Weights of a small GPT-style language model, trained from scratch on English Wikipedia.
Size: 16 layers, 13.2M parameters.
Architecture: RMSNorm before each block, rotary positions, no biases in attention or MLP, untied embeddings.
Training: 407M tokens, 6205 steps.
Each number is 128 + 24 x the weight over its row's rms, rounded and kept within 0 to 255. Layers, rows and columns count from 0. Numbers have three digits each. The size before them is the row's rms in percent of the matrix's.

# layer 11 MLP down (transposed), 704x256, rms 0.0929, rows 105-141, columns 128-255
099:125126161122141135115174112160111124166209151111139152155121121157192125186125105123096101096182101106104127135100113126139120145116109154115110147158112132137128107105097117143123103175146118152119103126137119114166154092115130161123119132147121123102117154128118087179090146119105149105133100130143145091100144111136151111124122114153142114142113142083106137118127137131095142192125
103:107151105133152161193123088106176151152110125104097088118167118155153120122145151168099123122147160077125174126139155104138139149124139126127104127129143158170112130134164156094169163125135121121100149139126115159107124111115167138152113110144134115147166138093106119115066131138150082107117091162139138126124122128120178125159130121134159107145138099127161150149180128160090147107104
093:116122173122150125125109154140148151097107132095128124130160132112152103123138108125145130110089124109136110070161114121152142120130141179152117105113132117185134143131144151104122125134099098103116131141141118118146113142114118117099120136108161079119157130128116125164116132154147115074145137132159148133133124127141129140131153137160101142141129044123156152135143151108136118122118
091:159142120114111120113165127152148134125132133123098119119105121177134151077131134113138150113116171119104128140144118131094101148162125139109105114155120138173104113166132120130125148110099161161132109133152117100142135127118121141103126160165161155129082115097119161089103120138124134131168116140150129123131098107093112183160090127128128126118130152125132138108082125074121159143119
096:144147140133133124092170098097117176141136175089122106116083139085138111136140091117159130107159122114109150146091131162135116140104142136169147141147144143070151140079140135132095128128128123131151093132127128139123143158125166144171121091149103106144120132117144194152106135103107173171092119138161125114148130125138138090150129103150105107091168140119102110128129153164146125133094
112:146152157152110150158115118143156116142146150143165128168102100142130095175139142146135109140165117189118147166143084134138167110139160113160139151064138123173102119126139123110106089113123090126106111160141145131110111162143150133116109154134130135162095152170215139141142129113085141140077165145142139163137141141122124107122155115154166133141133135129139128118129097084097154119145
097:156146101111117139117159115166112122144167156123123123160136120107133110161145105146129113171162153110158118089132148107172084133158136144147113136119160139130134126105114154144084136127103104130132139157128128184134168140114152160121127087120077130077119110107110083083105155122124133142163155101122098156102149128092126107090093125103144112151093120103165145110127110108141103149106
081:123112127111137100162137179132103125116108115112115134133126095179158124145099131207112142127140119145149128129146091077113146133147103070110173123119094115118160117138103162146144157155112150120116093115111147146122150089135105152117173156147134105101098143120157158135145148112107093139126135171127136135154117132130147114156118122123149146139139167066164121120080142203120136140118
090:151140110133142133093134113129122126124106161122123107176129115138094097124177108109085093171088141116104134133109128149140119107110134124078119126113166095166089105122137138113095136142131123124142137102139111120130133139149130166141160131141152115133118080117140113144111105112167103111113146140129121142145110112103137113146145158092177109135126105163146158111152122136158119154131
098:126156122125098123149111128078105119090129164122138131148141111123165106169110159130138103158155124119172143118148120147102127163120151127099106104096131104120144120109104101131121118067152161130098120108102117094128157137149124129132136112106128170148156130077151143140126150180160106126142166146160119114118126148160180143147136137103128104109143106134143152155123138106100122101141
099:139138138165097126122174085172099161117123141123148124123108157167174141134142152158116108128149092069151162144077098089140105106113130173101145166160161117091117120153135129163130130115130109154120105116136123139171110135119136095136101124154130134171119117118160105122142122104131148126169123125107123150098114083059144139138128112085136140102110120121164119072121151133147119138097
104:073143137105137150176137059140118139150101150123115139135119155178132105117137114183179146168100129120145131144096089114157133141145132131135117210122131125129131164096144107123140182124120137170142171158165115154102153140157204102120140127147134144131092102099128147129147161101160142143161106148130109183126105116097092066123122112133092117137131127090127120120130108122139145166131
095:118111128139144111127096143140145136174152164097160151130137088167107127111121184114138113150127152105090109121119117140158127158137089125163119158118171124137104127113145103127079146150123157139151139132165106119107127117153144104141126115117142093126095112115156145150109091098127124146192126124106138153128127166206137142148135097153158102141132146059159131106154061136121163167109
100:133122129131098153116136115125121104088153109129139138115120122090140112071111154102161151134138149131110173102131175123163188107150143121132086080103133107145121141169149133118159127146132112091121153131168097107140121106129155142131145107109068137149113146107132102131107104112102147152157157139083062122126115175144161077096112125086138145106115122095138117117146153085116112115135
106:156148120185106127136139151155141121081111114152145112080120128137117173127117149119121122100126156089138132108139152161122097105116124153123117119154173175163130110131151149112141108177124154077124141159110139083086148119158123092128127143116130094156100123173172147111131131118134134095185183109139114101134100181127154103110132148097122165125109113146111155114146099131133136158160
103:097103130119124091108070153100128102139112124138160157081141134124148127109102144135156152146106151131141117093096109123129109152134104119094163096097144118129142153112115062108152133132141130130116106110137156123098144112122117120101126152062097123133152100136121095152159088148138134123150106135151177120114086109099133113100143137156118113148154110118105151109155127145139126154097
107:109133080114197135139104088108140107147159166136120116111108157151110148083160132124102167135155151117095103150128133104095144151143151175102120131130085131088111169150158147129179130149165140092115122091104100139117139128142119164172090153120129134137131137120144195089087087120147133113137115161143092147142143112130078186118125126088127161137147112094121144121133116103118157131093
094:098160133107178112123116129142153157164115063113093116108183138147123159121137063113098144106128105134125197119158133178134124127108126167168155117089152126136168125114113105137173098109130113102164132143085130146203119173084139139153113153124147160105135103154127140142140142148138195106143142139161129115076139158142173136128143110126109132121170153093088087123129160085142159093132
099:108113124116084092125121145115080129112122095095177148148142135087127153115107095080122139112126138100187088143098155170164132113127139097119117158137125140156125148077105140078137153152126106113114120099125141096112137122164148142134106161130129108169143131132142150132113091151117172080084112081118073128149119148122142128096131116142149138124137142140141138123177148141122126132136
094:109096155139097140119110138100145115121145151158143135117131145162149111111052171119162120137125149088130134144115102136138136128129108134164139109102140138131109134126090128123141133096116095100104136169081116091134097096119114101127093145132128152142077113110162138127090088163133114110115137110115075133146085111131101169088121145124130179139119118116137120113174137113105116170106
100:122182145090148119134104147129145137114151115115112128159161142100131140129095094117134123096104138098142122132114136130080132116168162098114155079091149127117151148129123079071110118112103145124138117124140178148095151141139123169138120146143081178150130150095090158157135092118099146093131112141127115126132115121097122124116124169141116156154121113170121095138117083092092143135121
100:157144148200110144134079143124126090147139147136150142166156113085144146125083125118140116147099130142110196134127108123142121115127119136100133150100134110137122174152121139104140107144155156087118144100122111116143139132109080122171154121116104082121150160101137184093102132132138164136141154133130121162136110124125136098131152107108089100157167126162107142147125092125106132090093
098:174144114100132136137145135151118120120127128140063123160101148152106111091125092150156119102148124111121136149128079119132105118115144109131133085106214152159146117152128144126152100133154097139164118141064155138094135150120157132120125141107131096059136139081134184082120139119155102123098115105157110126149135141138165103130119121145104121123146141087138124141143182063105125152121
105:139149151098149163118117137136097120098141189132131135110129165148119147112104126114098109163107161121101138105120122138156121121117156146142131079116108120135127149104128101156142137122108107135113115132117166137106106171117127144134121106124086113138103103121160126114138128141131145151113105142131131136125131126142144130141126202152140088136166157153146173131154108095198117109080
093:142140092149112125081124145097141156112141098202143104111092110116166102122120178125108116136114104136113113162102106131119143117113136118142123121122099112156095114165147141157126141090112132123138110168147091122133125152150135130089140099174148091096137093117115192170163120124103142122108130148131101120131081123106116079159141137125145116136130114118145157112115142117096107146162
100:121125122134147109104102059125142134141133143151129152107086141111133107125141136142117129130156140128075117141116135103137135124156148139129143136140130074108133155136162130154129145109119147170119110142142195182082108164118132107136132131135142150131184088132131139082089138112097117142161083090145133152114125096137114147154100101134139121066072088144149139113164124109164151116123
101:116138128133126135139114176111160158149160150103140149153107114113099103119092110102134122159114142202143144123086129062109104139143113095072098101098144142122115134155084084123087129149124147169147136082171119119144107073126135128140107110135101119143142141127180157150151138138115153149125149108128164113118114097096122144090143105112085083162117079170124141141128141141146120112102
099:094152134126135139123146160133128114077137087153127106136137149146138082162136136132094147141138097139112128130116150100119141133159114163106097117183141076103122160123141165111133130141143185190154102104113121118100092129146143116092180127101145088129112129137124147123094109126137122110117153144119100125139165141122140112158119160078138140108145100176109139141140158146138116152137
098:122164122122177129078090117162133141102087120124163161132125091115121143136117102114132112102102133147139125117137147136170103140162096160150104122129142085129128118144140102140140115136131135084135071124138066129128113085140068145113097108140101117109136134125201103136110169115132112142166098114118090148130126108124181101128141114169107135156095138104123119140133116108124112099116
095:167191112101132106098140076136122084127153127104088151162121083145117146139078178122124120116158118111125129073142116111121148150159141131140115126107142137139160116134108116103172116168108138121098136109123084134132135142129149091134116106095123158150135103151145094122139123101121097104138132149138118146103137141137114122111105130177154113152156085130146086133149133158129137108100
106:161142144127113070136146071121144149148120092161129163129122121106119139144151092172148107139145112154153098110157143127152099145118121171150117107122124117083112151144149149115115084121075136146108127166093120127139132150088124118129133083108112125172109163134145112122120132135122134142095123167136135117169121142110141125129162131146148141115130142095135125116070114131064159140117
097:122161101135139131125143151071120123126123133200106168083136138163151129118129123128086135141141149140112112143163118110170139097151125082152110093130086160174153133145123140096148122122112105119134091104108131115155155139159119128115108154163106090120117133097132156139127157173134126084130118172129114204165117208127152166147075156151135122168117114124148103127140181073144112136122
104:136099124133149147120136134168120115105137129124124118099150116137170139146145114156113101149081121131114144057143104144144091117104119132108133143085111139181103139111161144148142125136105154130131121145162128134110162131120069116136119134110117152125138139160065153090151109086140086141156116044112152180118090164149130157161146131078130151155117090120158147114124119133174159105151
100:108132138132184136140121112152126144116122095155130106132155109113168196135072114169140104117081154133137139111116138141145158120133129122094120136152102131110132165130109117100127102142136127103141119141140147134124126076123131125109190135145100145141166138098163141132141124152160105100173123153120104147128098118093118109089152162106128097139149111122156136140101075148124124144130
104:167095131128131082139180132092115114147099073134112124113128122184171158110111126106142121171148113133133088135103123114135105133152098165124110128140151137123124128151128129131137129123061085127126150099135069166121148125144133155102154102162138122141104102142152124134151119167140155146109150140169130185151103113105140129144101155094112144120144150143095123172104120131156133145120
096:075094126151110136096082143118105139159117148120176160135190108150128117090115108163120150108101130154149134138119134077136129130138144121141144148131137143133145117160129115112124119122129121098114100112131155156120103135155144097139119147113114119107115179138092162132151190208088129141085129109163131163121160119122142138148144109123093128110106172079107102125145166117111128096133
104:133128096116100134127119162154154157145119091138148113109131155095135117098176163134133114138125116152140104156133158094094131122120130108152108127122101132126131125116154113111085114178153127116139193122116172150128145173147153166136100122149139132151130087174093118102131133155107109132174151110152145138146137119147139160133095121155134142156118101097121113076132131095132127090127
# layer 11 MLP gate, 704x256, rms 0.0973, rows 106-141, columns 128-255
105:142119108119100114115118184099069143159145096075125140129120109107161122112108152153117122143123142110140161090143197128099152109123135110107112133150129111147119123117119141147134118155148135134128142152167131131094133083134176109111145087123128112149150134163167119118090151146115084079104115154142146164094130152124167097138115151100128144112148125088189110183190122134136111136153
093:138137125146142105139105141112171136065079110059105128163104125137106094080140119068162108151131121130133156108137102140119144125164128142119077101133152145144118131149150126110118130150115099080101127113118098142120105097122129129135136150137114101126162160102138143125146119141171091078121132152122114104128133101165150121066129168125132118162120070145126096102141118119126124108154
097:135131137139150114108141133117126178127134138127113143141135115131143112137165144168150123172171118125118146147088138175088146142124142098101116134113072173130128132159107138133078118148129093126145150123116063106116126118129152129112164100113138143134121136163135132084132132127134140127144121133141104127125157111116144119128113126120108142134160132091134073159136120182117079154136
098:118115110149126124131098129138132147125088141134121131125158148142117120160176101115099116111130119103104115151153146133137105144158152132129089119150141104123181116125100138135136149094107097081119099121138095138148154150132102136084141109124179112133109118129149137141168112131191164111116133153130119135136140047111112130118085144156139085129151135161142103086155112167147143138105
110:095130118169132131140103113174131139113144123130149134142108111081097102149155110119134127137171159130118134140141163129065096137132155142100142146124121116098126103098160136145085098130139125110129055137117151161172153076168149107159118131128131125156133117147175108133171136150102083115133135100152136117121080095149101126119131123097143129158176100101154140121155089122129157138158
108:122169107170142120142141114086124134127126101135104098117105144135135094217128160117102143136149120139131120112150152127107148142155129167091131118152119141114135129106118146118144146114157107138117105137109094109173158070106135062097176109111144119102141198184120116105154126143115136136106112098130150167129105097092088128113167102144134160153121156124166130125151105142137151122139
097:099157093152096094133113117126109152137155094133152195117150106029131124120139138147130142132137138081155153132112159115149096128053124149148084129125133137139122144146153089107129081119175105118115137129119133113109113103146117148128127118130086150113132127090111064113103130155139128106153099079161113122089149134098087157104132119117101078093110129167144090140131127129099096126093
092:167117134140154156059133095134117141130157116158082122181099134133140110148095121138107126122111143089122122161101094122117136128087154129129126133174142120143090124132120111096060085135133135112145125092097129125174107169064133120123131108148137107139134112143131077153156151089144103110123116157135125130125113173141135086158109136112123148143165095133113137148137077114168095133111
099:176122124157135113108141131090105131116174142131087148122164164090151155101136156142098125105177100125143145083123136130147151095114150161113104134119101130107124135120172102144144135176110091139125121078123115105133103092129186044132129129158100124094101149132141114107107112124157181128136112162157159187166133109106097144108116139119107175114141124147146128142130147135108149156164
091:120153158172093129084173082176136162120124132129112158142141165110150181119113160146144102151159104120151141125119100098144164097101125144106136144144141108103152160120125130142129123126114139150153105127141157093144080143104123122131131148166144168144157142129117093104139116137127129144154103195110140138134097097058118136139112090127145147122137078151143089076143148124152129116157
113:091117148119138141121106083159135137149097114176132127088137134098132157153141127110141133153142158159141124099119073128082131126127106106083156143153082132160174111103091122105136103093117133078100088115119121152115118093116175102107135128125128142099109145177181114080089151117101098157164127151111125128136090084119067170159113152155155153131131113133176111120094114113101151079146
090:145094124128133108119087077158159166156157127090140132108120109123158137146127138141117141175148119111121118103135119119120125133091147139123117130127092139151135123132099143137151131093088148122110152148189150130102143125192122131170116133085125167137116141117142122104104143169143097177113148107132132165132170128189146187175126145161117113139127158114179146157116122137113175095141
105:141102087155105102106116085163108142141104114142138108099125156143065122130131126152119134168085103124112127145128133153130140153133114116118162129150126141116093136163106139076076157117122143116110189136103125126126130136120150113122104146085077096160157110136158071160189124112136159148097122170127104135115135101099084125102114081168085119129169085112160129122121102163114102118096
107:122131134155167156090102106154173169140132122095101167148111145107101125119160132144144103097132103113108108130114113153103153164138123096120094136132116170150142119135086117124173138112136107157101152133115095136179150151119083102103114131131103145121130126101149127111105091102133155154143122103153079134092166098076139132123097142123148114121147119148149112127158105103103120131143
100:086109130081163111099091102097135121120106160106124121128136143136137158151091178103173104150170179107116133122145146115142129129100087142096130124126110143134134127105156119134123090108130121138126049134155153129088125139113120095107123114126112131092143138188139080131097118109143098144102098129158162128138119115144091149123173128132148146176092157075163134119105126153151143085137
118:107154142113143108094136110115127140108101166131146134105109134114146155122112123170100108160140138111142155112116133125118163084063140088128099134178118116190154109097111163114099104114118129079108157130166145152130093095128133079100121130145116099159134111134153096111129134122115092141149149105121092133150129131077171140113152186129135140133163113115111162122141136121106105128108
088:150106126157117155125167118141108148083098142080127135118095155105114119140111131179134081167138113107120131087147134135134119138116157113089128159199159114119113108134124152143132117133115132131110132129142107107117152094176118101103140117126133089159155124109149100101087136104111095131117098125123131117130111111033081105145111104152131167184171148146101170138109122172171099164126
100:120146167108132158140153122135156185084124109144101146110114117112129172114109117183107130115111115146101133117155131078104125111145143112134109143125125144124083072156167169097137121108141138168151145152129143135133127102106123133119126160191132105120132140128146067145140124098120127143185092136120152122160095153142148133098151148116111133116149151148159110120095131150122111071133
094:134101114126104112141141057150157137112141163172097157160077131099152165129142097114104128135096155138122138112111129134113153124090156153087149140118137123089135135109109117139135127122113160101140134080193157146138135125141096115132114105163104110115141089151115111137128118094136093146139117183177117138164129146105142134112071102114121101089149105123114106132135161138129112124132
102:114135144150140053111097133114102155163147132172147143158115151107147134134091140153102146135127110140093188135137168135144134127125113122134099110099141164134138138108123143105093145099138112161185149101123108085111128075157115118144144133140136107097140102115116112131167082164131166098147113170162147154131127148144120124131117154134165163125115116145178142137126122122150169117113
106:135125149144139147144150118135122116131088071100123163120107122086068188143163095158173147137097094145135117130153117126088112109113120127100124131109112176127081113162136145087123160111131149142178158067105124118128128125108061128143131141157137171136123121111120120150185085140139118102133125139074092143111134072144128129148113116109119143134124120170109096132087131135139112148137
107:082148120169139103146091097146126127131144103112159133110116124054082141132109116106131119162110110143104118138110142110126150135137121094115119134147083096131130135142119159106122123136137134130110115131152092106139110103137132120119120121150090158154139154144137030147160139116095109146124117137143102140136121127140097152122123130112095094128143139154167089117121090162133120107104
104:111174180185152139170144136107142167163100116162134155120110136121137126156140149116142101121156134176147146121153123130078198158169109134102130144193139146175142158115090126153131081099108136112098051124146133130155112111116138104095128129109134114153129118101164098139145135099106119156111122107143147158135115123107088133135151137109097136126141135117133089154143087140109146115125
101:128120145132141122154119104137111118165150195075136126156124134078150135093147122164134139133155116096111134037138128147137125148135127123099138105069112126114094105156164111153125148107092136091109123140123122127124133118143152129116151150139128132124178117121104101107126101138147109145120109132123206162111136122102135101162114104115152137111103114121112140135164135097154111123149
099:126103141121106122107079089130133154122143133122128153071128120099112145138126149196100152122140125119112138125105113143120126143134136122123138105134135078136146137184171172147161133120081118154110119104157168193090129136116100112097137119152084164131159129154173130106108190107091105134146033118159115143138131129140079132162079109138122126097138098127144150100147104145149110120145
105:165143118112168119119159126139154136093118111139108116129133153118117140143124158145117134192082128101168128079120153105170103142094115136089153164109133132163134110126136144112144128136129122128109107099121166110124129137156113106105123099169139145162112162132116096157081129133148171105158144149142158091129099125130124115157160129169163143147139170183147153172144161115126127161110
105:097121156134150106111084117063131130113077160078122144136123107073096138167147126084120118140131143113116146137155111122078145174142130102107177101106096129135127104134165107146137129100138121129105155147091115155159140120174123111136111133148145062085112146160186146135124146131146096165136122109150136119123096128142103087142153111119121119147137153105095145139147131112137113115119
100:088111128164142127070083096136107142106134116124106121113080190098148106158109140147134123111135122127137128090138129129135108109144147177096080144155118083108119137154177117146122170120149130114116100078114082082181159135149146059118111127128114135138142160130115116157104186114089133125104092102107104140138169156091141128118131113165115138120149153140100151145170137107135147107132
092:176136125100133095107124105131148118138129131120126157136150142125156155115129163090159101192131098060169160095165117125166150171132159115130087130146107161129169102111116115149172144180125117128143115124130143125138119156163097112141121104122123170168137143110098102131144163113115136117112165146129115144159156161106137153121148124146106107132153111155144121131151148157100148089134
094:151139109100175150124149119126155172113137068144110145117146156114143142135130112154091111167107151129137156056170083086156121117093103120123135113130088124154114139158168130094129128150154137133136115124149123093112098135100101124110102142123125164094137139114120109116110160130131095128104130138113084131130134122130131178138163157155087124123134139136133149131124123141117147180123
099:127125100149142112131108128132137133153149102100092128129081155146174136141129110139137086172170081139157133133129116106124134129095097163094072148124104126184139132150140126099109090106122131131133111147116132150143123116133086121142113156125153119133139111155144098142132106135089132103118094128127140126128077118091101158131123158109141182156162137141114125119106123152115137115122
103:124120121117135147122079068067152169170178140123137114156100137059140115111137153116124142134102114152121144139122135104114133125124120107096123131150091126133163154096117116092151085138142070121104115158138097098153084106128175114136133141102123130138143173174148097120084165115127098084114135146140120091111137117089106121112114158157112093105185132094142092143124135150134112105101
091:116165097139134164134109094172149144131132138138131108171131137123156132129098104125165094151147122120146172129139109140148198130105106082090150131149108080139164073132118143119157108151137129160099131165120156116138115079077125125115161196128154156151113142110163063136131169147139160115155123142129144148135122132110124127110118163118123117146147128140152120143121115165129079129128
101:094155107139148135118086119114102120078096161100151155139097172098124144136132141210107113093081097158110200109106092123112109155110137113091090116126097111103134092127160118077099150109142130104116132123110154103131100143122105113129094116126088151125136172130141098107139144120159143124144095129100101143126127102144093134152145150120118140135138053136152117116106108132140113147124
094:136144134108126102133134084162104116100127111152111125129071154125070138166133114099125098173112135125124162125129138146112149095177144119144093130149107147105143096144130129126103118127133115115092172173117081136154107164123104111160142158128149142163118115145129124121135140094125119159129090116108144125117101132139121150098114120160140129175151142126130119097141086132124151149129
100:112145140155108081129164118066145152156164153094129128084132136097120169182117162151132147117179148129111141117128139145136131120110162137145148077150124140129126145133115148118097130130090131080105105123108103115106135100124149140112124134142062108103144126087119132148131089123148141122128120155125141106101131132145126113120145101149131149153134131164142092154164115175095126171106
# layer 11 MLP up, 704x256, rms 0.0964, rows 106-141, columns 128-255
105:152136138144111125130085121089088167132133127134124135183109120142145124106170124104131201070075129141115131103094077160126139116139115143094143145161110156134157142118104153127106117154101133151145107123098169124102097121156083113100113127121112134116128101125145129143120126128106098182078090094102108142137128159149158120141097157124089190105127130126109105107155169130161128109131
094:136151119154129111123164124079180100160148153142091139167116155127108179152129122100135148112164145125154129132111137173119146152148144117130155167103112109131138113118087097167120145117129137126150072133129146115100124112093148166090097092124144123118132096130116139135154145117146125146134120104110115092106093115138152141177061109128161114140132148131176096108102082155117160087218
096:128096163148131132122164127154159127115128125129100110103096126130128123109151137154146118126218123096120114111085138129105142149158129144124138111121071151128117138178112149165124148099112116106089124120118106112115145130093178135125128138180107145154097137157149136116144126117131129158142107130109102152108086133125123163183081128115109153123129148104088137119109132156105176173146
095:143176145125149107149102126158122137089126132091123169146121112104136120092124114175090123109120136136118144154046157106178112168138145122150093112123145122128172098195115146137149122155168131108124129105100142095106124127178108163118127137127100131112167126156109118094120135123117141159119131104123138135135132130101141104102142116098164162116149122120142153160137143103172150172147
113:117126135139139150145138119167188123153135135128129074088132131129144090124126130193132159136159109156145139129137122136145113116088098101136141126099113141167105144106159144115153079113109112091095126115136133156147110154114143107127129139173117109209110129102154133111159091159158116123098130127149125173113089126121138126124166168115133141123136163118142088111128130164087124133117
102:140107134105128128138134171099100079145152110104153127137095101131166071122093125135147121135137110139146107075090094181185136127097137103124120134158113119121140105133116165116122096110073105121144154153104105130130104130110107123176156116162168120131131142089118135166138143082145153116107161127129168138133142171117191122128133100107135099142157121127096116162108102124151163082132
091:129135092131110117110095093145099111126152164128152137128081130054122099135134143158157130147110095114126131158122152187143133130128119202153124141165119139127086107149163102177121090116095087139127147084115087143157112094150132150133127128121122113105124154124142077154122126106096120159125157122130116113078136115163088133125154112113111120105139084151161147143108089143131146147136
094:103122174094104153137133148105143073124154138130166100141190134086167140137132135163088129117127105096146126111125104136144103098123141135134100161182092145131190128128074138166128132168136088090162094146124164121136105102135120105097097095146069114139161147131098139163098114083123131143170140115104089114123143106141103148121082143105132090096083144122135134118164158168104089097119
099:134131149128097112138131126131140108124166115148142138151137095098103143110171122145099153109143113163138174168124151108144123107130086121132119123132131131144152117137117089118124142129139128139065165104151125149093119123131122144125084084114131084120125093115119149132109082123102139128172099113121158106145124149166118071103128131120080115158143144102125100073110100137133174148107
095:132085094128166085188091158124147140119121123122162125118149143115135137132136138151052155101134101100109135147091138116120149109138135141110196113123096126143141114132125132112121129135125122100134125098154134155129138125124142106119109108148071179158121137109143125144101191094063103105132082079123123126100112115125069192133143164104093127126154095131160122111119110175087120113133
106:124129146143147150178137141124165139154090152136121100134113078131144129139100123173105155167145109163147148090157142149083133109122129086134130127119129112141126082113121189094177148131109143126095112130152131141153100136108102136135177146178110154136084150101124111098120127109151138151113126125115145177123098128133158115138125135161088094104139152138110098125173097146119130168107
093:145124116156101151119123134078101124118138086106136142142104143098170196151116141135103099137126080137141095118176146115125111123093175068162152098146112097130142105144106164125153100149095124140167130112114125102178087093126119115137136171144119098102179161165139113118113175117144174119142133138120106101094119089100088151133103121164104147143144130144118124139129141136159074092140
099:127154105158172122138099116152131122126178110122152097134143144109115152117171137093130143160116106128119092125124152111131129105122108160134108154149129135135124129106188152126144123139158139115124088150146140160154101172117141098160134142148158120127150130111107140112109097130119141106128121176100132126108085137162109131113165199137158121143118111143137156135139127147199132075102
105:119143146119178119107111108183173126119136088151150150145132139117163149106131110110132122096163143158081154105173143099167152153134103130139147134117140131140148109126147122153130138097099104104121118111151141128148153124114111170138163147158143124065114094149132144141095125121126115094163174132148119127102134158109148164122159155090140091135139148116170150149133138122133148081134
100:126101128111114114114134077117128146117105161152111107153131137133145106095142103139138148128101126148140113116126132154135130114114107152102098070163193170130150118122118132117151146139163103147112064144075106092064131150100103138135105137153174113115153136136152097114116135150176091152113130132136108139095140146085134117123123114145116119120150091137152154112157131134142137087108
104:118115076149140131123091115106107141122114177119128123114133138107139134116098128157116128109122132104080112132068134131125143179095153092109184096087099128144145127132136100132140164119097129168102152124114149105118170170146141160124127132100119146164155088160110133097135129118093130098166137181120135144160135120124119138115137116121130124119121122081096174125140094155175122164131
089:118110145114130180127120142147130137093052113113156102105117103151137131103099119144136102158140140103087138111171129099134123135110146151091095144125131078120081107142145144170140137144151140065159113119140137128126198134148079132139144126136087120148138112120134113125104123117167162084170142115152147119102077116125106106140142116118151155135145156143118144149127131140171125100121
099:125122042172132117108151142158126116115126137119127118097090140173145132115092154144135147126132173138135143121165143154125129113124156153125120100132148101129103110140108140104141129156122153131121182157091107114143142146097158148143140154137128136107093147162132131149138112174145112123077136127134123148151122114100128153107150179113122171113130133151113121113139116124108145102134
093:135134131128108101140126094098129128130137146153149137106115120129111139116095141101119109127112110159137094121157096127110136155073092090155194139106075136130170108139090129125143102136100145110139150129170115118104153113163143150161126110093110168130116176105119139110136136157139070099138120147138102143132121143084106133131102123093098120153106139098126151084134118153165116072139
098:123114112174118119101113104141131140142111140129116134105136099131121097094119094138128104098098139153143148133126133122149130168151151131137106164148127122151079110105146136137139174118142089097113126126147163145110157105133150148100167158184146147171200110108150133131174131150123129154152092146180155145145127166121122129111095131100178155118154075139157154117138146112125133143162
101:103079148149096108121121128141105111104122157164112125107112110151133104134148157147100115085177143129127136127154146108153151087124131134143096105152137100125123145147110138083120147134137176129115122093119131134160168138111110117139142116077084132089131096123132123140046099075125113169124162136117152117135129121097140094115129129120127148088115154121145121104122168134174138146144
108:127118151106123113149093092130083107110115079118160120125104093105082142139082146135168134109127136148095114128098123139153118136158119106146136092187118109152131154172138157100073137115118091115087134124137123145087150127113113155100120107166060128122150150107136100138178140138106133135155134115174110147116108144151115121144140113131099112098143115153144117117130079124137162130051
104:104120155129122112093109116108142079119141151149154097159162072085122146102132173135138126142125109161128126133137080140144135133100152100137072124133143100142165169095095102175128169125117115125089110109103142135090139121161103127118135163139162127090144085128133132112151142176113146134172128132140139112156123165129137119155118120126129076110142135106127096104138081134154151124133
091:132111131095138102135150103145157128110115191111127135142171127125111131126100139112122126105136148149131141102140132166104109101108074090145176110120116145113171134107142105135065119090095113121115130124094104169133115150109146140086159095121135158127062150134156150107150105132099148146133166160118150101104117102152158110109146090138120136110147098138157149099119126045121140157125
099:150113124176109120154155137141134141117144110113141098135140177123129137136106100109140105117119137113097128123100139149105148115140118152152149143157113129136099123128127110066112083118145133122116128123123108127119101144122170097155116149103128158103147135098110100110149126126150136103126152193140113161144114133137171104148153138136126145146154132108097063162112120100148185167147
099:120151083138148098081174117144128159174096135167131120118143111154149169123158152165154125107089097101145126143147114158151117136127112083124126160157147118143166196184153111140147138107115124137130119134109140121142108123157088123145121138150152090087153143094141110152134111177171126140158143179160146130145135106125143103155140119137139134127135107197111100154152121123133134105109
099:147098125154112123100137103148141128128122142129117111098167115087102150146152142077102124129188155119128121132141090132121079132125143061156158116116140107093148137122110093172117154138116139154136117143121147145123150108146133148143143122098091113110104176146157162167119117163143159127128136155145101169129131127152138105132112148162108118108125141155097093129138052140124151102108
096:135112150142097120122162135093173147100094102115108148145094126155168136147133094121140077154104126089169139142120136097085124155112142121124107082092104105146135123144165119110129147111115114103151110141104163095151145107155102127161141132147155126136131153112161123109156087108142153178142103142130104137142125126142160123129170104152172153176126131123120145109115118114071142135087
095:131181086167138111154127157126098145123118114104122118106107153109136073154118115135124154083065100142091130109118132095146159107115126116079133137109132083138095114141113133090075081098111138114100152141107074116158111112097161126120114098123134089145132087155144121146116096147111094106144090099107148138124058106132114091086140129106165146099138131098149119148133101142147070127126
108:117120143104108061133108112129112176149125135141137174113102129093082152150139128095129135136205110119147115100138160146111097125108129145149135085107110125094140126093138141139067116058101140139126122183111124165165161156131134115140131109143117081117092130140167127135141114128154192164114110132175133124136141107105113142143107130205140118142133132091140133138104109125105139120108
099:190134127113149109126192123086091115109106159133183109084135122103077117115126101098187119153069126114119149094101156098136115153168113140088127155132115143117131120121106119156101143126113146144125167119131118116155161136110155098129104116117120172144109129093143128131153133158122128183122183159094123156136142165129135126131149104191106127161118142137150126130075142120090102140152
099:123139105095119129095078110152117156150136152136137132074116114132105096097127156152095123112100130148083109123100140159124144145157123149118145116144118134094113120070141126106154117134125095137129129168123124172123111132113138136152170173075119128105152129141128111130095119120119063114155128127138099130121172107124130128120114170075063133121165105132124089116140130130172105099105
100:177125160132126143109130118098157123095157127135145080097103155140084156136158098142113125124089124111139129108136166100087121123161162130166099154103141142108119140135119095151129147128081145117178115113112084120177125110145133127152129080136131149092122138096126153133180061113117089136121100161138131135115123128130122114117103109140124081094123114131139134139147148125122121108083
101:117134141146169135149122150150109150158117110063119141101117135151151135125114149153109102131130131164111116149131170151092126131131113117174122127165115079108130144123154150125147102089128092077072097153140116152134159091107113160086140114123095100142126110125132115145166110142154135120154167112160122161116117102142111149126165110130143167138131147142155163124106076118110135104085
100:163139135142127127103140116138084136096165105114149176145106134114126128155140134134134166120120126157149130105134140108113127113151067155128170157101150144125091092116154173149118112103131105127131119134162125140156140178107120110131117092148073113135107144180114132122123135040117154105150114122122137122129113133127133090127143117126147150108130112066157156138116092098131145138108
107:144128079141112146148143166125099117167196121089122163133118123121162060112133141157136096089146126144100125115112175096078110124105146140092120115134107142145151131144072138126148135145092163107096128086135097117124127160144112146115168101128154116137145103139145150131140070129159096162123141132114122152134141157083125116131154176129125164123111153137113116157161114126146108101135